{"n_layer": 12, "attn_scale": 0.177, "bias": "all", "init_std_up": 0.0208, "init_std_down": 0.0, "grad_clip": 2.0, "final_lr_fraction": 0.1, "steps": 2408}
Each number is 128 + 24 x the weight over its row's rms, rounded and kept within 0 to 255. Layers, rows and columns count from 0. The size above them is the row's rms in percent of the matrix's.

# layer 7 attention query, 320x320, rms 0.0609, rows 0-49, columns 0-39
size [ 55  51  83  79  72 129 114 100 108 111 103 109 109 111 105 114 104 107 110 108 110 111 108 106 118 105 107 110 116 115 111 106  40  40  58  48  80  74 143 127 143 138 144 144 149 148 143 147 142 145]
[[142 125  74 110  99  99  97 103 161 155 109  87 150 116 101 107 129 126  59 106 140 122  96 115 180 151 117 131 139 123 108 117  77 129 127 176  92 109 136  84]
 [139 117 144 144 109 138 125 129 165 129 116 158 110 103  81 159  94 109 174 159 106 127  95 137 108 147 122 153 163 148 167 168 135 120 106 124 109 133 172 145]
 [118 123 108  98 130 149 139 128 101 119 156 128  87 165 120 132 112 134 156  92 144 118 157 167 116 113 140 127 147 128 119 152 162 126 114 199 151 123 112  88]
 [154 152 125 124 122 125 160 138 142 114 138 108 146 151 123  87 109  89 131 101 137  83 119 127 126  86  79 102  98 105 125 100 105 120 167  66  89 117 149 151]
 [112 117 158 116 117 135 164 131 150 145 162 168 142 158 109 152 120 173 128 128 132 145 132 133 132 146 129 120 131 109 104 130 178 142 103 188 153 104 124  74]
 [154 136 157 162  97 123 163 149 140 123 146 113 144 123 126  83 142  84 158 123 156 118 125 128 127  93 115 151 119  84 164 114 129 153 155 113 139  87 142 135]
 [ 92 173  92 123 127 106 104 116 126 106 134 130  82  79 133 146 128 161 112 125 104 132 111  85  76  92 148 110 145 162 144 134  76 170 101 165 137 133 139 139]
 [108 146 157 157 130 149 121 162 108 103 121  84 129 152 138  97 129  83 148 158 157 119 149  85 144 148 113 118 111  97 148 139 101 161 148 123 163 132 112 145]
 [131 143 149 148 120 108 139 121 116 115  92 149 126 112 105 150  93 128 124 112 147 107  67 115  79 139 128 107 116 109 141 163 120  55 142 152 107  88 147  73]
 [132 154  84 148  80 125 143  76 134 149  95 124 127  94 127  99 137 115 124 136 144 105 127 121 129 105 118 129 138 144 156 136 139 175 130 102 106 122  79 148]
 [154 111 130 149  93 135 132 134 137 154 111 125 141 118 174 153 102 114 172 143 142 112 114 127  97  87 123 121 134 113 176 157 104 145  95 137 116 134 122 121]
 [149 133 144 111 124 102 127 156 113 135 126 126  97 109 122  97 137 142 137 145 157 161 123 109 101 118 143 130 113  83 130 141 118  88 134 112 121 140 142 131]
 [ 91 119 113 144 113 172 115 139 175 131  87  87 121 109 148  96 110 133 130 126 137 119 139 136 100 193 114 144 154 112 163 149 102 108 112  94 166 159 141 135]
 [161 159 106 111 111 143 143 127 134  97 179 121 145 142 145 149 133 116 105 145  65 102 106 128 169 127 143 153 112 155 124 155 159 102 141  95 145 125 124 133]
 [130 109  87 117 128 155 121 150 106 161 153 124 135 109 112  86 156 121 128 184 119 126 156  99 148 111 122 145 107 168 144 159 113 156 124 136 120 122 113 123]
 [149 142 134 112 147  89 126 123 146 129 144 126  98 147  93  89  91 183 142 121 127 113 130 102  89  99 108 135 103 131 163 123 165 135 146 153 102 139  96 140]
 [ 54 135 134 140 138  83 169 126 147 120 138 131 137 179 145 157 134 136 114 117  95 145  71  91 122 153 147 154 109 105  97 120 138 139 116 139  92 123  73 136]
 [140 124 137 134 145 118 144 142 139 120 154 118 123 178 137  76 127  94 120 150  95  92 170 131  91 135 125 153 130 145 151  94  96 158 118 135 165 151 108 113]
 [126 114 116 118 164 118  85 142  99 112 127 129 131 115 137 108 125 192 123  82 118 110  95 137 104 130 142 118 126 170 137 139  97 127 135 107 114 167 108  99]
 [111  89 142 140 139 158 125 115 119 126  96  98 119 135 147 119 114  88 116 136 135 130 154 181 172 101 163 174 151 134 138 126 132 136 115 105 102 141 106 147]
 [ 94  92 171 168 110 113 133 130 158 134 100 109 116 127 172 120 153 148 135 115 105 172 130  86 134 137 135 132 152 123 148 115 136 148 149 136  95 123  95 151]
 [122 138 127 105 149 138 120 113 127 131 143 124 104 176 129 133 154 103 128 117 111  84 151 126 108 144 162 135 146 119 120 158 161 135 157 110 121 113 108 121]
 [100 144 125 152 135 123 152 172 188 147 107 142 118  99 143 125 120 174 166 131 110 118 113 109 141 105 102 157 139 134 135 111 160 146 146  81 149 133  98 142]
 [133 144 169 100 132 123 128 148  97 144 102 154 151 163 129 169 147 138 142 167  81 155 131 151 139 180  85 151 119 113 117  95 148 142 191 159 146 130 138 130]
 [158 133 154  74 147 167 136 121 107 159 153 150 168 151 124 134 134 140 160 121 160 115  98 113 131 122 110 129 148  98 109  92 129 171  73 157 123 157 151 135]
 [149 122 116 140 137  94 175 114 103  91 126 128 126 131 134 121 124 170 140 138 144 132  91 131 136 116 138 127 183 104 125 113 115 171 135 107 135 105 104 159]
 [156 115 135  93 102  84 164 124 184 151 152 109 121 124  71 118 166  80 125 131 164 140 134 129 111  58 128 129 122 127 135 101 152 117 137 130 133 140 140 126]
 [ 92 119 150 140 139 115 116 113 121 119 142 112  90 133 101 104 123 160 165 129 144 138 145 151 135 102 101 140 158  72 122 121 146 128 142  97  77 140 118 122]
 [145 116 154 146 112 116 168  84  81 122 108 110 154 129 157 139 133 104 145 148 159 149 117 129 111 126 133 157 150 136 103 132 151 125 135 159 150 147 122 101]
 [163 110 103 111 160 182 120 108 135  73 108 136 150 161 129 104 131 116 117 182  93  95 163 140 112 146 154 140 109 111  98 127 101 162 116 120 136 110 151 114]
 [105 121  98 147 104 142 113 141  90 126 121 105  80  99  91 130 116  98 149 133 156 102 120 157 100 142 161 137  93 150 144 128 131 139 140 152 140 125 171 140]
 [151  79 164 129 104 145  94 118 128 131 136 133 143 106 134 109 152 116 163 125 161 114 129 162 122 124 137  78 180  93 134  92  99 143 147 186 156 114 133 137]
 [158 107 143 119 132 174  99 139 137 111 159 157 114  89 179 140 127 104 108 144 125 114 142 105 143 116 124 126 131 112 127 146 153 140 145 142 170 126 145 108]
 [104 135 109 143  96 112 164 176 170  88 159 142 166 134 107  94 164  84 154 101 129 133 108 146 127 142 125 145 158 131 118 129 136 116 125 155 128 178 139 141]
 [107 121 121  86 134 136 118 124 116 138 124 108  88 162 152 126 145 175 148 141 119 149 118 153 150 153 135 151 154 140 124 133 161 126  90 146 144 141 114 129]
 [111 101 116 148 162 141 148 138 128  86 155 157  89 130 129 115  83  68 169  96 120 160 148  99  99 117  89 109 122 125 136 132 124 127 126 138 153 159 160 163]
 [140 142  74  81 177  86 100 122 151  99 122  89 117 119 168  82 138 110 124 118 160 149 130 128  90  87 120  85 144 143 142 202 123 151 103 132 110 132 122 136]
 [137 139 138 164 156 138 157 149 152 167 116 114 144 126 113 103  88  81 132 158 109 114 128 150 125 107 102 105 136  82 120 122 126 102 148 146  98 142 113  96]
 [155  80 159 116 141 138  82  90 154 153 101 134 100 150 140 148 150 117 131 146 137 156 143 126 156 141 110 123 135 132 138 143 114 151 136 177 104 121 110 153]
 [173 118 144  93 145 144 135 127 148 120 126 153 172 144 136 105 164 117 139 118  93 150 124 180 127  77 114 132 188 115 134  85 155 140  94 134 119 137 169 147]
 [158 178 129 109 100 104 105 127 113 123 144 130 133 112 135 117 117 136 145 117 144 166 120 139 153 139 106 135 112 112 130 127 162 159 110 121 127 133 117 121]
 [174 133  94  83  88 130 103 130 151  77 119 164 185 128 198 136 131 131 130 126 139 106 140 126 144 108 112 113 122 124 151 151 165 123 114  69 125  75  91 151]
 [131 149  99 113 176  92 148 155 137 149 137 129 130 118 142 105 159 161 121 127 142 131 149 148 107 107 121 134 124 148 127 111  87 122 135 127 130 163 136 108]
 [137 106 166 153 174 122 110 135 152 126 123 118 148 126 178 118 188 127 130 105  79 105 121 135  60 139 141  97 158 136 124 116 170 135 149 136 126 130 105 147]
 [121 159  93 113 108 184 209 141 106 136 130 129 144 129 106 164 120 115 131 159 160 121 110  86 186 130 142 142 157 119 124 129 198 158 138 122 130 106 116 116]
 [109  72 164 115 141 122 122 146 143 199 151 105 149 140 149 128 142  92 130 127 183 130  80 141 132  93 151 154 110 113 114  99 179  75 103 111 107 104 101 141]
 [163 139 139 105  82 116 110 173 141 103 128 134 142 153 142 163 134 149 125 121  90 107 138 119 145 137 109 125  78 157 124 112 119 127 100  95 129 130 122 134]
 [109 201 142  74 127 120 161 150 142 123 135 146 147 141 114 113 164 150 129 140 149 133 153  84 116 113 150 153 124  88 189 132 142 111 146 157 187 121 147  87]
 [185 129 134 102 110 139 121 148 121 134 112 113 127 139  97  73 143  96 168 152 126 163 114 125  99 147 129 111  99 165 124 121 136  82 133 187  96 191 142 121]
 [105 133 136 137 137 120 105 131 141 123 150 120 134 123 115  94 108 146 122 112 128 107 131 154  96 164 142 140 123 132  94 122 128 126  92 158 105  79 176  90]]
# layer 7 attention key, 320x320, rms 0.0623, rows 0-48, columns 0-39
size [ 54  53  80  71  76 118 120 103 111 116 112 120 116 111 106 113 114 112 118 111 118 117 122 115 121 104 114 117 114 124 122 114  40  39  51  43  69  78 127 114 121 113 111 120 126 123 118 119 117]
[[155 118 173 131 179 160 146 136 105 146 108 191 132 104 125 154 118 131 175 170 153 126 163 164  50 133 124 136 140 117 155 143 119 146 143  97 141 123 147 140]
 [121 131  87 137 141 180 152 144  90 124 125  80 146 115 114  55 160  93 112 130 146 147  93 119 125 108 142 123 163 107  98  72 119  94 153  87  96 115 101 155]
 [124 142 146 127 117 156  87 123 147 109 149 153 155 107 120 110 122 119 134 155 110 128 112  84 160 160  68 155 106 155 184 118 137  86 114 115 147 165 103 132]
 [112 116 138 161 120 121 142  88 136 154 179 118  84 106 123 148 146 163 128 139 112 148 119 139 144 137 145 134 123 113 100 151 148 155  96 167 160 150 107  99]
 [132 112 130 157 148 130 113 109  95 159 120 139 127 106 136 146 127 150  80  78 141 131 147 168 106 116 172 109 109 121  98 135 113 155 109  94  94 129 120 119]
 [158  98 130 127 153 104 131 141  99 133 153 103 117 129 124 158 144 164  98  88 140 120 118 180 116 131 153 100 135  87  90 108 127 158 132 101 133 132 136 131]
 [158 128 134 116 126  91 144 149 104 122 144 148 111  96 117 106 147 135 118 102 122 117 141 166 107 130 103  93 135 101 122 135 155 133 120 142 127 122 116 164]
 [109 130 124 191 125 129 142 167  82  95 155 112 153  93 101  88 123 118 156 121 157 131 164  98 110 162  88 130  94 119 133 120 129 110 147 124 127  96 135 147]
 [118 102 134 116 136 154 148 113  99 120  97 154 115 111 124 116 113 131  91 121 135 132 103 123 128 133 153 116 115 116 127 172 118  90 131  99 112 150 155  71]
 [102  95 134 129 133 115 143 102  91 142  83 123 116 130 161 155 158  99 149 127 133 138 148 118 133 116 140  73 125 138 126 155 119 185 136 164 133 129 117 111]
 [153  90 161 118 107 120 149 111 105 132 134  93 107 139 139 158 146 103 119 158 126 137 140 164 144  92 107  93 149 105 136 153 149 123 105 139 138 138  62 142]
 [107 150  90 123 122 151 131  86 142  96 164 144 116 117 141 112 116 139 146 136 120 132 147 115 129 119 163 141 160 130 102 162 160 117 108 124 144 147  88 122]
 [118 138 132 139 109 125 116 160 118 138 113 129 107 120 120 112 160 138 125 135 130 160 134 108 108 182 103 138 130 161 138 120 118  99 134 122 155 179 118 128]
 [155 131 127 133 141 119 129 116 113  98 155 162 154 132 142 150 119 120 117 153 101 146 116 140 153  58 129  91 132 133 109 140 106 132 135 110 143  89 144  81]
 [ 98 124 115 145 162 105 113 146  87  94 112 105 145 122 141 151 113  84 127 135 120 119 131 139 159  82  99 127 151 139 151 130 103 147 142 168 132 107 140 154]
 [ 88  63  94 113 120 155 125 105 127 138 117 156 122  87  92 112 139 151 107  90 112 128 163 111 127 163 135 110 113 126 192 151 124 179 143 156  90 122 149 139]
 [132  88 156  93 113  85 190 155 136 148 102 107 124 106 109 139 140 158  96  93 116 145  98 112  96 138 135 118 107 117 142 141 112 154 140 123 150  97 106 156]
 [111 129 129 127 150 100 118 156  76 168  91 153 159 145 107 115  99 164 130 156 120 117 122 128 125 136 155 151 154 131 100  94 142 127 135 130 121 122 103 129]
 [134 129 130 108 132 141 107 145 131  75  94 135 121  81 126 154 167 143 144  98 101 156 120 118 114 183 125 134 126 138 116 153 111  71 122 131  94 102 109 151]
 [124 129 118 162 184 108 116 114  80 130 115 111 143 118 150 110 100  86 126 134 150 114 123 103 105  74 166 144 141 149 148 121 123 117 131 111 113  95 126 197]
 [120 122 150 138 127 106 134 145 156 170 145 110 114 121 170 136 111 156 114  94 114 123 133  78 149 150 121 126  91 138 138 108 171  81 147 135  83 118 102 136]
 [131 143 116 113 110 172 110 140 127  85 197 106 144 130  52 160 157  70 137 105 107 115 161 119  88 114  96  92 141 172 168 133 120 162 146 101 116 125 109 101]
 [160 111 162  99 132 143 132 178 178 134 135 118 128 106 152  95 127 171 116 174 124 116  95 143 147 142 172 149 105 111 110  76 134 139 133 143 123 141 107 123]
 [ 99 142 146 114 133 121  67 124 118 101 107 134 177 144 129 154 140 152  81 111  88 109 172 132 150 138  90 121 173 108 114 142 144 134 146  94 138 164 150 128]
 [178 151 141  97 136 115 107 110 123 114 183 172 134 175 108 140 119 119 175 142 147 101 102 133 144 148 102 154 125 108  98 147 155 148 103 139 130 135 165  88]
 [134 148 118 155 187 113 188 107 118 101 161 190 108 132 152 126 138 147 141 110 108 135 103 131 124 140 131 126 152 126 132 113 147 137 145 145 134 121  85 121]
 [124 108 159 131 110 116 128 100 172 165  72 112 137 118 112 152 145  63 140 113 151 147 145 150 132  58 107 139 146 144  86 129 158 102 112 150 120 102 152  90]
 [125 124 135 158 119 142 118 155 130 122 159 141 121 146 139  57 132  84 124 144 125 144 157 153 136 154 106 118 113 111 144 161 157 120 111 100 111 134 131 129]
 [132  96 133 107 100 133 114 149 106 131 115 109 137 135 159 124 137 151 123 113 135 162  97 114  85 153 129 144 173  88 123 129 106 141 116 151 121 167 156 129]
 [ 84 170  97 139 123 107 127 109 133 123 167 120 148 156  94 143 103 148 112 123  67 167  79 107 129 111 143 135 126 134 101  87  91 110 113 123 144 126 131 180]
 [165  98 137 129 132 134 143 104  67 130 143  90 100 145 146  97 117  90 157 131 135  92 119 178  87 106 124 146 105  94 116 139 115 148 142 121 140  93 146 157]
 [110 126  94 134 124 107 143 106 132 157  90 111 126 118 152 115 123 124 110 103 137 100 133 140  85 123 109 131 142 155 123 163 101 146 148 155 144 122 153 142]
 [134 115  72  95 140 134 142 122 144 129 110  81 151 118 120 127  98 131 144 140 135  98 161 149 170 129 120  71 149 131  98 150 103 126 131  94  97 126 125 128]
 [173 110 127 145 131 145  76  58 128 140 132 108 107 120 160 108 143  88 115  90 111 149 181 114 165 135 131 109 136 123 113 159 126  97 115  96 113 112 118  78]
 [187 121 150 159 156 138 138 155  79 112 182 168 131  97  95 194  98 160 127 119 109 100 164 133 108 162 132  96 147 141  87 143 135 125 122 123 130 125 136 166]
 [180 122 132 124  95 132 142 138 129 109 115 127 134  95 131 141 160 115  86 117 123  96 145 141 108 119 169  79 143 123 115  85 175 162 112 105 107 143  73 129]
 [ 86 141 142 116  93 120 144 112 182 121 116 153 143 144 106 144 188 130 104  89 134 144 148 150  99 172 159 182 127 148 156 169  85 157 137 160 128 125 117 121]
 [103 127  91 107 113 121  93  90 141  95 116 146  97 154 122 184 136 169 123 143 115 150 137  81  93 159  97 173 105 145 186 131 120  95 189 106 143 164 140  83]
 [152 153 135 109  90 144 120  99 132 127 145 158 126 142 133 137  66 137 118 130 122 160 132  85 140 120 118 116 129 124 110 191 117 126 123 115 133 154 148 144]
 [108 179 148 134 145 121 100  94 127 147 117 145 134 167 131 101 120 138 161 136 154 117 120 150 147 101 126 147 153 157  94 122 127 150  86 144 130 137 166 156]
 [116 132  97 136 104 139 160 121 127 100  93 108 144 122 118 119  89 123  96 126 203 157 166 149 156 115 120 139 121 114 176 128 143 195 125 127 170 132 153 140]
 [148 174 123 148 133 140 135 117 141  87 187 137 131  85 126 122 108 142 168 133 136 169 109 114 133 127 129 150  84 143 141 117 136  85 146 123 107  79 115 107]
 [ 99 158  90 123 140 111 124 131 183 112 130 116 121 141 154 149 156  90 142 159 141 107 148 100 116 125 114 110 134  94 126  93 197 164 101 137  72 146  96 119]
 [153  97 116 136 146  73 112 174 115 176 142 114 124 115 158 129 141 156  88  89  71 132 137  91 114 123 134 133 165 131 109  93 120 137 165 118 109 122  91 135]
 [114 130 162 114 110 158 177 137 110 140 139 152 140 119 123 167 120 132 156 145 138 103 140 111 150 115  90 115 151 130 170 135 130 153 105 169 165 131 111 118]
 [137 118 160  62 155  89 132 102 168 110 122 113 116 119 165 135 122  71 156 136 157 128 136 118 153  85  99 131 135 146 100 121 146  74 120 120 137 142 104 159]
 [108 137 158  91 112 103 140 156 110 134 138 142 158 154 104 151 155 109 138  91  87 129 140 121 180 102 146 142 103 143 130  85 154 107 108 105 141 140 121 118]
 [124 150 102 100 136 109 157 125 155 150  96 169 109 123 118 100 147 154  79 176 119 151 112 129 135 142  97 111 109 144 119 127 164 140 131 147 120 118 122 113]
 [161 170  92 112  91 131  76 118 134 144 131  91 137 113 129  81 142 160 162 123 130 147 133 118 136 162 102 134 124 122  89 184 117 137  88 142 130 125 135 137]]
# layer 7 attention value, 320x320, rms 0.0663, rows 0-31, columns 0-39
size [103 103  98 104 103  97 101 102  97  98 105  98  99  99 105 103 105 105  94 110 105 102 109 105  99 104 102  99  94 100 102  99]
[[128 118 155 104 112 115 159 101 149 164 131  99 124 128 110 134 104 150 155 160 143 194 136 135 117 107 130 128 156 134 141 132 174 137 132  98 141 142 128 111]
 [151 143 103 114 118 116 144 145 124 141 160 145 108 103 135  93 179 115 117  96 120 135 124 125 157 141 147 113 144 166 111  86 160 142 169 119 169 120 186 170]
 [142 162 142 138  85 103 127  82 126 118 139  90 104 148 170 120 108 121 116 149 111 161 163 105 165 154 113 164  94 133 113  93 132 131 141 114 138 108 149 162]
 [109 106 119 128 112 156 112 140  90 105 102 102 108 141 135 154 111 152 140 138  76 130 128 188 122 124 183  99 143  96 128 150 138 120 114 122 125  97 134 110]
 [ 82 142 147 171 118  94 131 139 121 118 131 140 111 120 100 102 105 120 173 145 113 118 154 160 135 116 134  90 125 136 131 133 135  85 144 110  97 134 105  96]
 [ 86 104 128 103 132 128 133 163 146 110  99 141 166 121 111 166 160 114 155 132 137 111 132 128 108 135 121 128 166 109 130 133  90 166 139 161 122 119 109 112]
 [127 125 122 138 107 165 136 119 140 136 163 158 113  96  82  70  86 142 149 118 127 144 124 172 104 116 120 129 107 140 155 105 134  92  99 118 101 146 141 107]
 [114 168 131 123 165 161 130 125  86  81 129 155 156 122 163 123 138 136 161 145  97 148 101 130 103 121 133 123 148 110 111 114 160 140  71 114 117 133 149 101]
 [140 103 108 134 132  76 176 121 175 142 117 122 156 166 150 109 162 127 150 154 108 144 109 121 106 167 134 194 140  96 145 172 120 148 155 120 132 143 105 100]
 [110 162  96 152 118 140 129 130 156 123 121 111 149 147  91 115 190 117  81 154 127 129 120 110 119 106 110 150  86 135 149 126 121 127 105 179 138 174  94 134]
 [166 199 147 125 151 150 100 128 177  87 136 152  88 112 133 181 124  88 167 113  97 116 127 135 130 121 134 138 148 125 177 125 143 133 183 162 119 127 118 133]
 [148 147 135 146 128 144 143 102 144 170 160 136 101 129 113 128 156 155 101 115 127 120 151 147 156 113 122 126 114 160 119 171 134 113 131 128 122  95  89 153]
 [106 135 112 157 139 154 107 121 130 103 141 123 119 124 110 178 133 121 156 140  80  80 129  64 108 145 136 145 127 119 158 165 167 106  75 127 108 135 135 123]
 [144 159 134 192 128 137 134 139 154 105  87 176 132 137 141 126 132  98 130 139 117 132 163 121 107 126 100 108 134  98  69 151 105 108 125 148  96 142 137 147]
 [120 102 134  76 121 116 131 111 138 122 102 105 134 154 209 109 107 136 163 133 125 131 119 124 153 131 133  98 139  89 106 139 127 136  77 163 117 117 163 100]
 [157 128 131 142  86 129 146 128 118 116 115 148 109 135 134 130 133 126  64 107 128  50 141  97 127 155  74 202  93 153 131  95  86 151 144  97 131 133 154 132]
 [113 169  95 169 113  76  84 112 112 108 129 121 155 117 119 128 130 183 152 139 124 124 106 118 135  70 108 136 136 160 146 168 173 104 145 136 111 136 139 151]
 [123  85 145 139 139 127 149 136  91 132 108 158 157 131 102 149 133 158  97 129 171 118 143 118 101  98 177 117 129 140  93 139  91 124 152 135 118 150 182 190]
 [121  92 108 136  96 106 148 132 129 170  87 135 116 108  88  95  99 163 133 136 123 140 110  82 125 142 146  88  92 141 160 117 131 151 138 132 109 104 168 147]
 [151 183 107 124 154  97 112 147 127 115  73 147 141 128 130 114 110 152 139 159 180 122 160 143  98 104 120 129 127 157  83 153 154 113 152 144 121 111 110  85]
 [110 148 125 197 110 144 110 125 149 112 126 156 118 103 139 117 141  97 119 151 132 121 156  58 108 139 140 158 102 105 121 123 117 150 129 135 154 152 108 134]
 [139 114 112 111 114 113 148 145 125 130 170 128 123 131 132 123 166 143 162 117  89  73 127  82  88 128 126 146 117 170 148 140 158 125 134 131 161 141 136 115]
 [116 133 186  92 171 120 130  95 125 135 133 127 137 141  97 118  91 139 152 120 141 128 121 121  92 165 155 104 118 114 154 135 138 109 146 151  89 132 141 107]
 [111 146 149 166 100 130 137 108 137 147 137 173 124 113 144 129 125 106 148 143 157  63 136 168 108 101 107 113 136  96 118 137  73 175 112 146 109 125 186 147]
 [116 103 136 138 143 121 126  96  81 147  94 153 135 136 156 120 131 168 122 107 124 155 122 103 128 148  96 111  92 139 111 162 115 130 135 135 172 203  97 135]
 [152 137 132 128 124 126 110 126  82 118 128 177  86 167 129 122 137  77 119 122 134 164 100 107 144 140 149 103 128  86 117 135 102  98 160 177 108 156 138 104]
 [101 151 147  71 156 128  88 115 143 140 128 130 161  90 106 117  99 176 154 119 129 174 115 167 156  77  86 138 132 137 132 140 130 115 113 125 101 116  96 144]
 [ 74 136 145 148 118 162  78 120 142  77  97 179 131  99 160 110 153  97 163 159 162 141  80 129 107 151 150 107 143 138 161 117 129 113  95 134 121 102 105 141]
 [ 70 149  97 103 152 153 150 132 132 176 116 121 121 125 107 113 171 150 120 116 165 148 100  94 106 140 134  66 106  79  90 142 103 102 103 119 133 178 115 104]
 [143 130 129 101 105 122 170 170 115  86 118 143 117 103 107 107 128  96 117 131 133 130 127 125 156  78 102 137 141 170 152  94 157  93 115 162 139 167 139 144]
 [ 90 113 128 103 143  81 115 111 149 127 130 118 114 123 125 141  99 114 156 134 122 107 137 153  94 148 109 157 151 112  96 148 123 136 116  88 144 135 139 160]
 [133  85 135 116 157 123 138 135 151 103 141 122 122 165 115  85 106 106 155 139  98 110 153 136  97 150 127 133 133 124  95 120 157 167 114 151 174 173 117 141]]
# layer 7 attention output (transposed), 320x320, rms 0.0596, rows 0-31, columns 0-39
size [107 107 104 101 107 106 108 110 103 108 109 106 108 105 110 108 106 109 104 113 111 102 108 110 104 108 108 104 103 107 105 109]
[[129 156 106 105 114 132 102 154 162 143  92  92  96 113 122 159 167 135 115 108 143 131 148 132 176 135 138 129 115 123 126 151 105 139 140 132 183 132 100 133]
 [144 136 105 127 148  79 159 162 144 116 171 136 109 123 102 125 134  95 120 171 161 157 120 111 108 132 123 116 118 109 145 143 103 120 117 151 146 115 122 125]
 [141 117 115 126 132 109  75 118 156 122 155 147 116  81  77  84 146 146 160  90 152 128 151 114  74 110  75 100 116 128 126 156 131 100 110 130 102 136 151  79]
 [117 114 138 128 192  87 124 129 130 144 138 116 127 132 206 128 150 113 149  98 160 124 104 113 113 109 106 144 184 133 166 125 131 163 105 120 171 132 108 123]
 [107 118 121 126 111 153 142 141 149 183 129 143 124 129 155 140 138 108 107 128 147 126 114 135 112 162 168 156 112  94 149 161 141 128 128  95 150 143 135 117]
 [126 125 128 134 119 131 157 139 115 113 135 162 142 132 159 121 141  88 102  92  90 137 148 113 154 129 165 124 115 118 148 152  86 135 101 132 129 105 143 122]
 [159 128 130 152 127 115 123 110 128 142 118 128 110  87 135 101 110  94 103 164 143 145 148 135 162 116  96 123 162 134 120 146 147 132 110 114 146 115 141 129]
 [141 134  92 119 122 128 138  97 105 154 201 145 109 151 122 119 100 136 159 197 108 120  80 134 117 102 174 133 116  98 120 152 111 115 134 101 174 112 117 128]
 [100 113 110 175 102 120 108 155 146 127 110 124 155 113 139 106 140 129 124 104  82 176  82 122 141 117 109 121 102 114 155 100 147 113 103 146 140 134 133 135]
 [154 103 126 150  97 123 138 108 131 162 140 184 143 108 135 128 102 135 115  97 140 125 100 144 126 100 147 154 185 154 149 130 127 125 173 142 116 135 119 122]
 [112 127 162 184 125 120 121 123 116 128  86 115 130 152 171 104  90 151  68 142 121 188  99 151 104 119 116  97 139 144 146 132 111  92  83 143 120 164 147 117]
 [161 130 106  81 128 125 123 135 171 148 105 127 133 144 142 128 148  79 138 106 130  86 173 119 129 132 132  99 132 121 131  80  73 132 140 196 145 136 100 171]
 [148 118 106 105 116 121 124 171 148 169  75 140 162 122 142 121 106 124 129 106 131  74 122 155 161 101 134 115  91 155 141 136 110 132 168 110 105 125 134 130]
 [108 122 134 162 108 189 149 149 132 134 118 112 106 116 127 131 113 139 125 156 156 126 106 100 111 134 110 111  95 123 110 124 133 130 111 112 140 128  89 125]
 [129 135 159 113 118 122 140 148 135 148 113 114 111 117 106 121 121 135  98 131 131  80 100 145  96 131 139 113 120  98 144 150 142 178 123 121 120 117 106 126]
 [113 130 126 125 108 148 171 135 132 111 142 136 136  66 120 159 112 164 137 116  86 150 117 158 112  88 111 171 140 162 159 146 133 141 152 117 147 131 144 144]
 [118 172 143 125 115 148 127 135 142 129 107 116 120 151 143  76 141 143 137 126 142  88  96 107 156 158 118 105 108 112 134 103 168 125 138 152 169  90  95 116]
 [133 117 140 191 125 122 154 158 179 136 124 133 142 159 146 116 143  99 141 151 138 121  84 136 140 122 141 129 151  85 130 145 152 157 118 150 128 114 131 144]
 [100 126  98 151 176 124  92 107  98 126 111  89 130 128 132 123 143 102 140 155 112 171 104 101 164  95 130  89 152 153 124 121 128 168  91  93 150 119  81 108]
 [121 129 139 114 134 108 121 142 122 117 109 103 110 135 125 147 118 126 125  91 115 183 153 104 106 133 123  82 108  99 144 166 125 133 100 109 101 127 104 121]
 [107 134 139 126  94 104 138 137 137 123 130 126 123 120  97 143 150 148 122 150 131 142 100 121 125  71  96 116 106 104 147 133 166 167 131 174 144 154 116 118]
 [103 105 106 129 100 142 113 151 123 128 161 149 159 118 102 159  91  85 127 123 105  98 138 127 116 112 131 112 125 116 152 109 119  76 116 169  70 122  82 124]
 [104  89 125 106 120 141 110 116 113 148  83 137 159 165  98 127 114 160 150 119 129 122 111 145 132  90 155 118 121  97 149 112 118 109 105 116 122 143 139 154]
 [127 117 156 109 125 158 133 160 132  94 135 106 162 153 134 105 124 114 134 155 109 142 180 116 126 127 155 107 139 144 161 137 130 116 106 131 143 136 137 143]
 [ 91 144 131 136 176 109  88 125 146 139  95 138 157 130 113 117 112 148 109  97  86 115 131 142 164 154 106 111  83 124 135 111 135 170 156 136  89 134 139  83]
 [ 97 147 142 137  87  90 160 139 102 126 111 119 141 151 106 139 122 114 159 202 132 145 123  90  79 161 131 110 122 158 170 139 108 130 128 149 146 133 156 151]
 [103  73 110 165 153 101  85 167 155 113 147 114 113 107 174 122 142 186 132 100 100 109 150 170 144  89 160 146 114 130 132 140 128  99 156  35  84 124 106 167]
 [107 141  98 123 170 123  90 114 129  91 139 110 113 124 128 157 135 153 141  78  85  65 114  98 108 150 127  92 116 144 125 127 122 141 137 159 125 134 138 118]
 [166 129 124 120 135 149 126  93 133 124 155 118 141 108 153 117 127 134 129 149  91 100 129 125 117  95 127 154 140 151 151 123 131 146 148 126 102 139 102 138]
 [119 138 129 169  95 137 114 166 130 155  82 134  84  93 101 130 127 181 126 129 120 121 139 158 112 122 186 138 149 144 135 138 100 146 160 158 131 114 117 144]
 [126 123 109  95 118  95 131  61 124 128 159 127 120 163 114 141 127 115 143 153 140 126  81  70 138 107 128 146 107 109 124  60 156 166 129 151 105 161 121 133]
 [111 168 143 134 150 122 121 156 193 120  92 126 114 102 126 158 138 116 160 132 108 123  94 113 145 117 154 170  76 181 199 151 158 134 166 117  90 115 109 153]]